{"num_hidden_layers": 12, "hidden_size": 160, "num_attention_heads": 2, "num_key_value_heads": 2, "head_dim": 64, "intermediate_size": 640, "vocab_size": 2048, "hidden_act": "squared_relu", "norm": "layernorm", "norm_place": "peri", "norm_eps": 1e-06, "positions": "rope", "rope_theta": 57900.0, "rope_fraction": 1.0, "qk_norm": false, "attn_scale": 0.175, "bias": "all", "tie_word_embeddings": false, "parallel_block": false, "extras": ["local attention windows", "capped logits"], "init": "uniform", "init_std_qkv": 0.0687, "init_std_o": 0.014, "init_std_up": 0.0687, "init_std_down": 0.014, "optimizer": "muon_variant", "learning_rate": 0.00331, "lr_mult_down": 3.0, "beta1": 0.93, "lr_head": 0.00476, "max_grad_norm": 1.0, "warmup_steps": 200, "schedule": "wsd", "decay_fraction": 0.845, "decay_shape": "linear", "final_lr_fraction": 0.05, "batch_tokens": 16384, "max_seq_len": 512, "doc_mask": true, "train_tokens": 189900000, "max_steps": 11591, "dataset": "wikipedia_en"}
Each number is 200 + 20 x the weight over its row's rms, rounded and kept within 0 to 999. Layers, rows and columns count from 0. The size before them is the row's rms in percent of the matrix's.

# layer 4 MLP down, 160x640, rms 0.139, rows 0-159, columns 80-119
098,208,160,178,184,220,173,185,234,185,188,186,191,189,177,201,189,198,201,208,162,205,190,178,159,197,212,198,201,179,204,181,215,186,176,200,214,192,221,209,184
097,196,215,168,219,189,170,210,194,212,189,214,233,184,193,237,212,187,164,213,218,219,229,169,225,214,209,209,213,200,210,223,182,234,236,191,237,210,170,180,190
100,231,240,210,181,211,215,197,231,185,228,189,187,236,191,192,204,152,181,205,200,197,200,187,170,211,182,165,174,169,210,204,158,184,200,184,263,188,194,194,194
098,172,221,202,222,215,187,186,198,211,215,201,200,234,231,173,176,210,167,188,190,203,179,202,196,208,211,197,204,206,194,190,182,202,207,190,188,249,172,219,238
100,212,184,199,206,136,220,181,204,212,172,184,211,199,229,206,203,214,149,188,202,183,184,219,210,179,211,210,197,198,191,214,195,222,210,236,177,187,216,206,218
099,176,220,176,179,184,215,171,241,209,210,212,189,190,236,202,210,197,159,223,221,205,248,190,222,159,232,190,206,207,195,233,202,180,213,191,196,205,204,201,178
098,216,189,209,196,250,218,173,197,190,210,225,227,193,164,168,191,232,192,229,209,223,211,198,223,217,160,207,192,195,204,197,223,193,178,220,201,206,156,205,198
101,216,173,184,218,172,216,244,216,233,194,196,204,214,180,193,234,213,204,211,206,187,222,196,200,205,198,192,214,182,197,238,159,179,207,171,192,225,213,241,212
102,184,189,213,195,183,208,214,179,224,214,194,222,218,219,232,194,186,209,237,184,203,186,212,213,196,200,195,180,178,187,189,236,185,190,188,190,199,203,177,199
100,203,197,214,202,189,174,189,231,225,215,220,181,194,223,185,201,191,213,207,170,199,198,184,181,190,200,176,193,210,220,178,198,178,175,217,194,162,217,211,207
100,193,151,256,196,194,192,183,186,182,211,199,222,194,197,212,207,214,197,182,212,193,177,211,196,170,203,212,193,204,224,217,209,220,225,193,183,203,202,199,190
100,207,219,183,173,214,209,213,182,229,205,233,212,185,216,164,181,171,179,206,164,221,227,170,214,203,189,170,193,181,157,166,237,204,227,220,189,194,186,230,236
097,237,218,210,160,191,213,227,203,201,191,191,171,173,202,200,187,219,183,215,205,212,201,213,199,201,211,218,209,185,158,191,197,213,200,209,244,224,163,186,189
099,196,172,185,204,204,215,208,200,180,222,228,196,223,194,208,192,212,157,216,161,175,183,226,206,189,197,209,196,189,219,186,207,218,197,129,203,190,205,228,189
104,194,212,221,196,187,183,187,196,195,205,232,179,199,197,160,216,192,187,198,213,170,227,202,171,199,189,207,208,166,181,227,209,214,194,204,163,199,201,194,183
110,214,189,184,166,186,185,200,211,208,172,188,225,183,185,200,202,189,225,196,208,219,215,186,211,221,205,183,158,226,170,206,177,213,184,176,181,185,180,158,224
102,196,213,188,159,183,215,201,183,206,211,171,166,204,175,159,203,204,181,196,196,202,203,188,211,190,227,199,178,207,180,169,205,215,195,170,194,204,203,210,249
094,222,214,198,206,180,217,196,232,161,215,216,192,199,194,187,189,222,168,156,168,218,242,206,168,225,187,180,218,181,206,188,179,175,201,207,167,205,190,205,185
098,207,191,200,199,174,204,190,203,167,202,181,195,205,185,201,214,263,210,230,209,235,199,184,215,199,220,217,203,224,176,216,152,206,189,174,228,176,199,200,202
109,212,181,186,209,177,202,217,167,219,204,170,224,209,216,239,213,194,204,172,212,159,187,204,187,184,202,192,260,184,199,218,201,213,165,203,216,212,203,182,163
100,164,208,212,245,163,218,194,215,201,207,185,159,194,156,192,204,188,207,196,217,218,193,195,248,195,222,179,189,229,230,205,191,209,192,185,198,194,206,202,197
098,214,183,188,190,192,200,205,202,216,197,164,242,164,223,216,214,209,200,194,184,208,210,219,198,172,186,198,210,188,159,182,170,230,220,182,216,198,186,214,171
104,210,181,175,241,186,232,180,201,183,206,216,188,158,207,189,183,217,195,202,226,209,217,216,198,190,187,211,239,233,192,200,206,211,217,195,190,192,203,204,197
110,186,212,188,174,194,215,216,215,245,176,217,199,220,221,195,205,180,189,202,181,219,196,207,215,216,201,180,222,214,195,210,167,225,231,203,210,219,189,210,193
099,187,204,217,170,231,184,188,234,209,208,172,203,188,195,166,248,170,179,215,211,199,240,202,222,221,217,168,217,167,192,176,201,218,220,226,205,183,192,192,205
099,225,191,191,197,219,199,187,196,155,153,209,201,185,176,200,186,183,217,212,188,207,192,200,216,216,196,190,187,194,216,205,205,202,205,196,196,207,214,152,217
104,203,168,229,170,165,190,182,207,223,184,203,201,167,208,194,211,222,184,212,183,183,208,169,156,176,220,225,193,184,192,175,176,202,214,179,264,216,209,165,207
102,156,196,181,211,219,200,228,222,232,238,212,171,216,178,230,200,199,249,184,174,252,208,250,251,215,174,193,182,212,176,229,217,227,209,222,205,204,187,192,182
101,196,197,141,232,229,177,148,169,194,207,206,186,194,169,235,197,175,226,209,164,174,224,186,183,205,204,190,188,207,224,184,217,216,159,190,223,161,206,153,213
101,225,166,188,211,195,188,211,218,196,224,176,207,191,172,199,178,211,198,197,215,241,184,217,219,187,206,190,162,174,189,230,212,193,217,202,203,220,172,190,222
100,190,174,173,206,202,190,177,176,197,192,200,211,189,189,191,196,232,199,225,173,231,205,226,224,212,163,239,214,197,174,235,195,197,228,169,175,189,211,160,218
097,186,199,216,193,218,208,174,167,179,204,210,166,241,194,240,186,188,189,211,176,184,214,184,186,214,200,170,178,198,172,213,155,179,222,231,163,204,216,236,163
100,205,165,198,160,176,146,206,192,219,194,209,193,196,233,195,210,200,200,206,224,218,175,206,208,203,201,204,208,225,202,196,223,201,187,211,195,214,193,202,207
099,244,253,211,207,186,216,177,174,197,225,212,217,182,218,193,174,165,177,197,201,244,215,208,204,210,208,179,202,185,227,200,233,197,163,204,166,228,204,232,192
101,234,180,170,168,166,196,173,194,195,181,211,227,228,208,238,142,204,192,201,175,233,185,186,218,204,183,205,194,209,219,192,216,213,194,215,186,223,219,205,220
099,198,207,206,211,188,182,196,203,170,195,201,243,205,229,207,232,202,210,197,212,190,191,167,186,183,173,186,209,240,210,219,179,209,177,188,208,213,214,191,195
112,213,210,214,212,226,239,196,205,218,180,204,206,170,205,213,215,198,197,216,224,189,188,210,232,185,169,206,229,194,217,210,220,201,211,185,218,196,195,200,196
101,235,176,164,216,183,207,179,196,205,224,213,239,193,230,190,195,157,206,217,187,193,182,190,207,200,209,189,209,215,231,168,176,199,160,192,203,197,183,194,169
098,200,171,171,207,201,227,215,194,189,164,191,208,240,194,189,223,216,191,186,171,202,200,215,208,223,198,183,178,188,210,212,222,189,173,188,179,245,204,189,210
103,204,201,228,199,221,190,179,207,188,250,201,215,219,187,216,196,179,214,203,194,238,177,220,219,209,203,176,201,175,206,260,220,183,227,219,209,221,234,221,185
098,141,225,205,211,227,188,194,239,199,204,177,181,205,194,205,190,214,185,160,202,178,196,190,170,207,212,215,187,227,183,158,241,173,198,184,244,202,219,208,178
097,241,201,189,178,200,170,208,213,216,175,194,180,238,215,153,241,197,231,210,211,161,203,212,188,259,211,168,193,212,224,176,212,184,182,211,232,218,198,197,197
098,212,174,225,212,211,193,199,218,179,208,165,209,192,217,201,237,213,190,204,189,275,211,221,179,171,214,199,195,198,192,183,214,190,208,189,188,168,188,211,178
101,192,203,189,223,200,224,179,192,219,214,223,196,186,195,195,180,196,206,213,159,205,182,203,188,200,202,213,174,231,212,228,194,206,224,163,201,206,187,196,183
095,188,190,151,215,222,186,233,223,216,212,165,198,184,172,213,198,203,238,225,206,192,184,220,199,201,188,225,151,168,228,234,209,192,176,214,196,173,207,199,227
101,206,187,168,212,226,190,216,185,209,197,205,157,249,195,188,201,178,177,188,219,257,222,191,175,229,189,174,207,228,210,156,188,225,219,209,184,216,195,232,187
098,191,190,204,217,215,191,235,189,214,199,193,236,218,186,183,230,220,193,210,206,187,205,187,161,197,187,190,208,203,199,210,209,198,190,193,224,207,223,219,222
097,205,187,174,182,233,202,233,170,190,184,214,211,218,190,174,218,211,199,204,185,176,174,208,170,186,177,185,172,193,219,230,209,197,207,256,191,216,175,211,218
099,173,210,172,210,194,156,205,184,205,197,208,165,185,163,205,197,200,223,207,191,211,186,202,204,161,240,212,210,207,182,206,221,225,224,189,234,231,231,218,229
105,206,223,216,183,216,224,219,214,181,210,209,189,204,227,201,197,225,188,215,226,203,189,189,229,228,183,185,202,207,234,222,181,232,205,214,190,203,184,211,198
099,237,199,200,207,218,224,171,211,182,209,162,199,182,180,223,207,192,234,204,222,204,202,212,213,208,209,157,232,209,147,200,194,222,242,183,218,179,207,204,206
096,181,183,208,189,180,166,231,186,194,190,213,205,177,212,205,233,192,231,168,184,215,218,196,201,231,230,220,188,251,198,199,178,187,211,205,183,188,191,205,187
100,154,210,216,214,201,189,196,162,230,188,213,235,178,186,224,212,200,215,186,190,222,198,171,206,201,176,216,218,236,187,210,162,183,201,244,189,148,218,197,188
099,185,215,226,202,227,181,194,199,211,239,227,218,219,236,180,197,200,214,184,193,174,220,156,195,196,195,175,204,205,202,213,178,222,236,212,197,211,191,235,190
100,230,202,215,172,219,224,237,225,199,223,218,164,190,230,160,197,194,235,209,231,219,210,197,186,213,225,243,234,198,198,206,214,164,210,246,216,183,182,214,170
097,204,186,187,183,207,165,190,165,184,197,185,166,224,215,188,210,218,210,187,234,153,204,231,197,176,212,211,201,223,247,216,210,201,162,215,167,216,173,174,202
099,261,161,205,174,190,223,193,226,198,185,213,173,201,184,191,200,199,184,221,213,194,191,167,164,188,250,178,177,170,214,164,235,172,199,206,178,208,183,195,190
099,236,222,196,238,223,234,222,212,186,243,241,209,228,224,219,218,198,217,219,214,203,199,199,220,206,197,199,195,197,192,189,212,206,207,212,184,242,184,192,176
097,194,229,193,212,198,219,187,207,227,218,201,201,178,169,220,212,201,208,233,231,182,216,205,220,190,187,172,243,206,167,196,185,222,213,208,205,200,183,210,229
101,167,198,198,173,189,193,183,222,193,183,212,179,222,189,229,184,210,234,163,229,204,204,198,190,209,213,229,224,197,194,219,185,210,229,231,199,230,244,196,245
102,247,226,199,192,212,184,209,189,199,195,190,184,206,204,204,169,214,197,205,213,213,176,221,193,212,194,218,219,199,195,211,246,189,226,211,193,174,192,219,197
096,206,199,192,176,197,184,236,178,226,245,194,193,175,174,197,218,201,191,217,207,222,216,215,177,216,199,194,219,184,198,184,230,190,216,168,202,206,237,244,188
102,189,184,216,217,212,215,210,172,222,215,169,211,214,178,230,191,186,189,199,245,207,222,219,219,211,191,180,203,189,214,205,195,203,215,227,221,171,189,196,179
097,181,239,220,184,204,190,200,227,192,189,227,222,197,226,208,161,203,149,234,185,204,225,192,210,200,195,202,192,201,192,209,239,181,193,201,202,183,179,182,199
099,211,216,197,179,168,177,185,235,187,203,126,192,211,211,198,212,206,190,176,196,213,213,201,204,198,154,178,186,190,221,218,211,183,212,146,207,212,197,239,242
100,172,217,190,140,171,222,180,212,160,131,171,166,208,185,193,202,214,231,216,221,178,232,213,184,220,203,207,209,158,189,176,176,234,213,207,215,222,227,224,202
099,221,185,169,205,166,173,172,238,175,191,257,197,230,219,191,185,218,178,214,199,169,204,205,174,211,212,174,178,210,197,221,176,159,235,211,155,194,182,215,210
100,188,203,160,198,189,172,196,210,235,198,228,195,198,203,211,202,144,177,212,182,185,168,221,228,179,188,187,210,228,210,174,222,188,194,203,172,207,198,171,224
102,210,210,184,170,198,218,177,202,187,236,196,199,190,197,206,192,230,200,180,219,179,189,198,190,211,209,218,215,186,185,198,219,169,150,201,189,175,179,198,209
098,210,206,182,191,183,207,178,171,194,205,214,216,211,213,211,211,197,197,235,209,183,210,202,209,181,170,220,195,194,187,229,175,219,219,209,232,242,239,202,207
097,200,208,201,252,156,188,203,199,189,186,196,218,207,220,219,202,212,194,180,175,185,200,183,208,182,206,221,198,218,182,201,176,202,181,197,163,209,191,152,190
098,213,223,182,220,182,197,195,183,175,185,176,199,204,217,218,244,175,197,210,187,186,195,253,201,179,210,249,181,251,164,207,188,208,187,187,164,194,157,186,196
100,169,208,193,182,248,193,210,182,180,239,181,166,249,209,189,210,188,190,166,215,199,201,208,199,209,192,220,197,161,235,190,231,165,185,201,184,235,231,196,189
097,221,172,215,189,178,201,184,209,209,178,206,188,172,208,188,206,194,207,207,185,192,200,183,233,206,192,196,164,195,203,188,209,227,211,205,238,211,220,191,190
099,212,222,181,187,198,185,184,213,222,188,191,179,211,183,187,208,193,182,183,187,199,201,170,165,182,175,219,197,206,195,198,169,211,200,193,182,181,203,191,174
097,180,224,208,222,205,206,211,202,204,201,225,225,205,202,201,182,199,213,189,213,205,186,183,196,196,166,212,185,190,245,202,169,174,178,181,199,209,185,144,203
099,177,238,230,202,216,239,199,182,181,188,172,169,189,205,176,208,180,189,183,213,216,214,235,252,210,198,225,186,158,207,198,169,185,205,233,163,219,172,187,179
096,181,175,203,208,192,194,165,171,214,160,205,220,220,217,240,199,203,186,183,196,183,218,202,159,196,189,198,200,197,214,196,226,193,220,219,190,182,197,228,223
098,213,191,201,201,176,205,190,180,190,218,208,225,218,210,205,191,190,182,220,203,183,257,205,194,167,175,206,213,206,250,202,182,208,203,192,256,205,183,213,248
098,201,194,185,204,184,192,214,175,169,201,235,217,181,199,173,200,197,227,203,184,216,214,202,205,215,216,240,190,204,195,164,152,209,215,184,195,211,198,203,181
096,203,186,228,193,133,192,205,178,200,192,172,221,174,195,188,239,186,178,183,186,175,181,188,180,205,196,201,216,159,208,213,184,186,206,174,164,212,180,205,199
099,187,206,211,223,194,173,222,197,208,190,180,197,216,231,216,198,182,176,197,228,216,208,194,214,219,212,196,202,206,197,203,198,196,187,191,218,174,233,222,209
098,229,167,198,205,212,174,207,180,193,178,193,216,209,181,201,210,183,222,228,192,189,226,219,205,192,239,197,216,186,187,202,237,177,206,187,234,203,196,178,210
097,203,242,197,204,213,205,189,197,222,183,179,211,189,198,185,179,187,179,238,175,204,230,205,200,222,225,176,214,218,180,211,227,180,179,234,183,188,204,190,224
101,217,226,220,218,167,176,194,176,220,157,188,207,177,204,216,174,214,160,211,205,217,218,200,187,197,181,212,195,180,178,187,222,202,210,180,176,165,224,213,235
099,194,212,214,208,208,220,206,195,257,238,216,232,174,203,183,200,171,200,194,211,219,206,194,202,188,202,228,200,183,221,157,209,191,187,214,214,219,239,199,181
099,210,183,194,186,198,186,213,234,214,211,191,191,189,187,190,183,192,201,201,191,231,201,197,183,188,221,206,186,209,237,185,177,201,214,220,241,205,211,184,210
103,168,174,182,218,216,189,202,218,192,185,208,202,196,198,195,229,222,200,161,189,200,217,180,163,206,211,170,186,241,187,202,243,190,229,163,182,193,196,215,232
097,213,219,223,230,171,179,190,164,200,235,224,204,226,202,214,188,184,154,245,186,201,204,271,211,185,190,178,209,215,197,194,199,183,158,178,216,218,217,210,229
107,195,206,188,209,196,202,223,188,157,208,217,215,199,222,241,192,197,243,209,211,194,212,175,219,213,177,208,182,205,194,173,209,177,226,167,175,193,193,210,178
100,199,205,191,206,243,232,167,212,188,230,206,213,208,247,233,211,183,199,184,239,188,150,187,205,216,220,219,182,226,198,197,196,243,193,202,184,199,202,178,199
098,165,198,220,202,197,176,191,203,176,207,231,224,205,180,219,193,210,179,178,183,209,210,198,188,231,222,185,189,159,179,203,183,181,175,239,228,192,218,244,222
099,173,183,214,225,205,225,250,178,223,191,177,215,170,184,208,172,212,199,179,216,226,221,207,217,172,181,207,211,197,167,191,184,163,231,176,199,210,201,245,185
101,227,192,169,219,196,210,184,188,215,177,205,213,242,199,201,191,205,198,201,177,192,216,177,197,166,193,185,208,195,197,233,160,196,208,203,191,195,195,208,209
100,188,203,190,223,224,216,186,192,198,188,198,208,199,214,215,200,193,199,206,199,208,192,184,149,225,221,205,182,243,241,208,217,216,206,181,221,221,213,243,200
102,220,201,206,201,188,172,194,195,208,200,154,189,207,215,204,180,178,235,181,205,217,174,215,194,176,227,213,179,187,210,218,222,201,202,178,192,230,188,192,194
102,199,189,178,154,197,195,172,209,207,155,204,208,188,209,187,220,178,232,219,219,200,172,196,199,181,176,228,224,199,188,221,176,211,162,198,213,190,181,185,176
101,183,206,203,185,209,195,192,215,200,212,206,221,191,163,226,177,227,221,203,246,220,191,205,205,215,180,180,227,190,180,187,196,181,212,204,181,169,233,217,194
098,181,195,183,219,204,200,242,202,211,206,163,242,195,186,204,187,182,225,189,261,181,202,207,212,190,207,174,195,217,209,208,206,209,178,191,217,206,201,213,198
101,204,230,230,181,230,192,196,203,202,196,176,194,203,156,239,182,230,178,213,193,195,181,208,215,172,196,193,207,191,205,200,189,192,161,190,196,183,207,159,203
099,196,201,200,208,156,246,219,211,226,187,197,183,220,183,209,220,190,194,189,239,224,209,220,186,237,231,247,220,191,221,197,187,191,202,243,214,232,208,225,184
099,178,236,228,180,213,224,170,211,193,196,187,208,195,202,196,217,245,210,220,193,215,200,194,186,147,227,205,183,235,196,209,199,188,242,191,205,202,239,217,180
116,169,231,188,223,197,190,233,194,217,190,205,186,201,212,191,181,202,187,187,209,179,229,176,203,189,197,140,179,208,193,188,226,204,226,194,180,207,209,199,225
098,201,193,158,211,207,203,145,225,216,204,211,199,226,239,198,197,211,193,220,180,214,190,196,200,201,176,158,193,198,187,186,209,183,218,184,211,205,177,228,184
098,210,192,204,185,199,211,193,200,176,222,160,203,159,175,193,174,178,229,188,198,186,179,211,230,233,193,208,191,192,184,177,222,212,186,195,172,196,169,197,190
101,212,164,199,219,167,196,183,203,188,195,212,194,183,190,193,187,171,188,185,202,180,160,209,213,208,194,201,192,185,188,159,217,222,195,210,200,180,204,159,201
098,180,210,228,187,246,204,235,166,178,189,195,198,203,183,199,222,185,201,187,184,187,211,239,211,190,160,150,205,207,172,188,230,206,219,239,230,195,259,178,210
099,198,180,208,191,182,187,217,220,231,194,195,204,184,223,197,177,222,253,182,189,192,145,159,203,202,160,224,208,227,237,165,187,161,195,200,229,205,179,232,168
099,237,170,233,196,213,157,178,204,214,226,205,172,207,185,205,177,173,218,210,214,193,176,210,197,175,212,168,216,197,212,228,205,221,147,183,241,203,183,202,191
097,191,215,211,201,173,175,173,195,183,190,193,215,210,223,191,197,223,172,208,198,216,209,175,206,197,165,200,200,213,155,183,231,228,200,229,175,218,207,227,202
100,218,201,215,217,213,183,242,191,179,199,186,211,177,221,249,190,214,232,205,186,193,187,239,209,209,220,196,234,198,193,202,200,199,197,219,176,201,217,155,223
099,224,213,208,181,203,232,171,208,166,226,224,173,217,188,214,205,206,219,174,208,183,181,186,165,204,222,180,171,196,168,208,160,250,203,203,201,194,182,202,189
102,220,197,217,212,206,179,214,199,188,193,208,218,200,192,220,188,222,213,202,200,234,220,202,169,175,243,208,206,204,232,166,208,173,176,210,229,195,190,231,199
098,182,218,165,221,203,166,190,204,174,210,204,178,190,212,191,160,208,206,205,207,191,159,216,210,191,236,175,215,206,202,222,150,165,180,222,200,206,209,206,186
098,213,197,212,205,218,177,209,192,193,212,203,193,188,193,203,228,211,210,206,207,215,197,239,172,227,180,193,202,249,194,184,194,177,184,215,183,188,237,191,206
102,211,201,163,228,212,162,210,191,218,226,199,177,202,189,156,178,206,213,177,181,187,189,186,201,186,196,178,200,178,217,219,185,266,173,198,171,198,188,193,209
101,191,215,182,171,200,183,216,183,198,222,192,239,209,180,223,237,189,177,208,215,146,215,155,167,208,216,207,208,187,211,211,198,223,216,183,206,215,231,192,221
101,188,197,212,195,194,250,220,204,184,211,205,176,228,184,201,230,221,212,161,237,223,165,193,180,201,222,214,224,231,227,194,210,159,190,193,200,215,205,178,191
098,201,194,207,209,194,203,214,185,168,181,180,222,171,211,184,221,184,224,194,197,213,226,200,203,183,206,206,223,183,198,196,221,190,194,223,161,199,202,233,212
100,228,147,186,188,206,201,236,177,196,207,194,160,233,220,199,196,203,213,181,201,163,236,171,182,192,187,193,186,208,178,190,191,239,174,218,206,197,201,210,185
106,170,187,199,178,192,167,189,192,212,192,176,207,198,182,214,185,198,199,225,191,157,219,233,177,224,175,197,179,218,194,228,220,198,189,198,140,208,178,205,204
098,209,204,207,227,200,218,266,225,222,208,221,199,201,192,216,213,185,211,210,220,142,212,193,186,229,187,200,221,171,184,217,225,199,176,203,209,179,180,174,192
099,201,216,199,217,202,214,181,225,237,206,215,191,178,205,214,227,205,213,189,161,201,197,224,206,168,207,242,197,197,208,187,189,177,217,158,196,180,217,182,185
102,220,208,176,191,225,194,243,215,203,204,206,178,213,180,189,233,183,201,224,209,194,185,209,204,145,214,220,216,209,201,208,183,181,187,211,204,179,135,167,195
098,197,232,205,183,184,216,196,207,191,175,200,214,218,198,193,196,215,172,177,216,169,242,208,209,208,210,200,217,176,194,169,217,208,180,197,182,216,186,202,238
097,195,228,219,196,206,220,222,219,195,245,179,210,202,217,192,231,175,209,181,190,158,218,179,213,216,223,192,174,206,224,204,208,221,215,214,205,162,199,208,188
100,185,187,189,189,186,185,178,219,193,207,192,175,218,214,225,160,246,185,187,194,188,170,219,185,195,197,185,193,201,202,190,156,224,217,194,198,209,188,196,179
100,176,226,185,200,211,218,211,208,221,173,238,191,205,190,179,236,214,179,170,196,184,179,199,184,216,200,197,200,185,200,207,213,185,213,220,162,199,199,191,193
108,211,221,263,196,193,205,190,214,210,176,185,213,196,218,211,167,188,176,195,172,209,178,234,206,193,156,202,209,207,211,187,174,201,195,182,199,225,204,226,196
099,179,222,178,190,168,243,186,160,221,228,231,195,174,188,202,188,205,259,214,154,211,164,203,207,178,199,198,197,186,192,188,211,218,228,197,237,149,198,147,172
101,193,196,189,196,188,217,209,189,203,222,208,184,234,200,185,178,203,204,197,188,211,215,196,232,194,187,207,213,233,188,203,173,199,190,217,199,212,222,207,233
101,216,185,200,208,181,194,208,168,177,173,218,175,188,222,205,157,202,218,213,221,204,176,210,264,229,181,209,180,201,215,194,180,175,189,223,157,203,210,194,194
101,188,195,192,201,205,211,209,204,193,143,197,211,216,191,170,179,200,186,199,188,223,195,218,197,156,180,234,206,213,184,227,225,183,182,214,193,214,193,200,197
102,185,183,199,210,225,226,187,182,220,192,185,186,185,237,182,197,210,251,201,225,197,197,220,210,168,216,197,186,223,217,188,235,201,178,217,208,197,203,206,238
100,196,186,236,182,196,214,228,228,199,218,207,201,181,194,195,191,190,209,217,171,189,206,202,208,199,202,219,177,218,177,205,225,190,200,184,189,204,184,223,225
098,235,174,198,199,163,234,185,226,196,159,218,233,203,186,186,184,208,174,193,185,208,176,188,209,198,194,194,229,201,199,184,222,160,186,243,207,167,234,210,207
098,171,209,242,192,219,242,186,235,234,183,205,207,210,196,172,226,179,220,228,221,261,200,198,197,238,239,204,218,162,207,197,225,191,178,215,184,221,196,184,182
100,205,209,199,201,223,221,211,200,151,146,212,220,195,206,250,193,219,200,212,211,188,164,179,192,215,190,209,199,248,225,170,151,221,189,202,237,205,201,196,209
098,168,195,238,215,205,192,194,164,201,207,189,169,175,206,202,189,191,205,188,183,183,216,199,188,185,194,225,228,185,191,170,177,217,218,174,237,198,209,155,187
104,193,191,217,195,183,214,195,180,205,182,185,205,196,193,216,207,191,195,242,220,166,211,160,196,187,215,239,200,233,194,185,207,241,189,210,228,192,215,193,214
102,213,195,187,191,169,217,204,210,229,241,198,197,225,185,183,214,225,209,191,179,143,204,161,190,184,245,214,230,181,219,208,195,199,242,185,200,204,197,191,198
100,139,222,227,178,174,213,200,197,193,181,203,189,186,247,170,201,171,212,218,189,198,188,208,190,197,213,163,188,150,200,196,183,205,209,233,169,164,208,240,190
102,179,198,221,198,165,210,215,228,191,206,188,167,186,195,203,229,222,191,192,190,222,173,226,212,215,194,218,208,198,182,185,201,202,207,207,215,200,203,218,211
098,226,226,193,207,248,206,219,215,200,192,232,195,165,152,219,219,201,195,182,223,156,190,197,191,209,192,222,200,153,168,188,204,180,212,166,203,162,205,252,197
099,181,186,208,189,205,185,192,211,219,226,198,189,208,216,176,207,207,207,209,200,209,220,212,201,207,186,221,205,166,226,194,231,213,185,178,199,215,241,204,215
100,185,191,212,213,241,198,205,223,191,202,221,202,205,201,220,181,208,185,156,232,237,190,204,214,243,190,203,180,173,182,203,207,190,169,210,186,186,211,170,197
101,160,225,236,246,211,210,202,171,202,194,245,226,190,203,170,219,206,206,220,204,174,204,181,201,190,190,220,163,208,175,233,191,183,187,196,174,187,191,183,238
100,200,241,223,203,225,198,222,182,191,194,201,172,221,221,209,193,200,224,182,194,199,212,215,179,209,194,219,181,232,198,215,204,203,198,161,184,218,208,187,205
099,191,186,223,178,248,209,194,175,197,208,198,217,163,195,215,232,197,196,183,239,240,203,182,190,219,227,195,209,205,177,206,169,202,176,225,191,149,214,211,197
097,197,229,176,198,226,184,199,174,204,142,198,208,197,179,211,182,195,180,214,153,227,199,218,229,194,219,190,183,214,220,217,196,195,195,217,186,198,182,192,165
100,191,188,188,231,182,201,222,202,199,205,225,176,188,191,224,213,211,202,166,196,203,209,165,228,213,234,215,197,191,221,204,232,179,219,180,243,199,177,144,194
096,171,210,182,212,187,213,185,176,149,227,206,182,175,226,179,205,210,193,220,199,169,176,198,180,236,167,153,193,189,198,184,171,219,191,215,209,187,198,198,198
099,239,193,208,199,208,177,195,203,204,204,203,194,217,205,163,199,195,198,198,188,201,168,204,210,199,211,211,204,215,235,202,183,198,215,205,201,216,199,196,176
098,213,193,169,218,191,169,197,204,197,176,194,191,165,175,206,202,226,206,205,180,187,226,217,179,181,176,211,197,242,214,168,196,235,197,204,226,258,166,177,187
101,219,177,210,214,200,206,231,216,203,200,153,205,197,190,188,180,215,183,221,176,221,180,147,211,214,196,217,177,206,210,243,197,200,224,210,213,210,189,197,179
099,251,196,195,201,223,171,180,208,218,195,226,206,237,200,150,163,232,206,195,195,193,195,196,200,220,134,171,206,171,226,176,239,176,204,210,233,191,203,226,201
101,189,215,268,211,195,218,166,186,174,214,169,225,178,206,184,187,205,179,220,213,207,215,204,230,174,207,192,206,192,205,203,210,173,239,203,245,188,183,203,184
101,166,209,200,174,200,188,231,245,181,206,164,181,163,180,168,190,195,180,174,197,173,181,219,243,193,207,207,184,177,193,218,201,198,218,194,181,180,161,185,203
102,209,172,196,194,219,188,183,205,170,207,198,195,203,214,174,191,165,179,161,180,224,194,185,212,216,170,216,200,182,162,209,187,225,205,158,202,186,212,203,213
102,200,221,209,228,212,221,167,206,212,196,191,221,197,211,219,213,197,216,171,226,203,234,220,178,182,236,206,203,174,216,203,196,222,164,160,177,162,222,196,156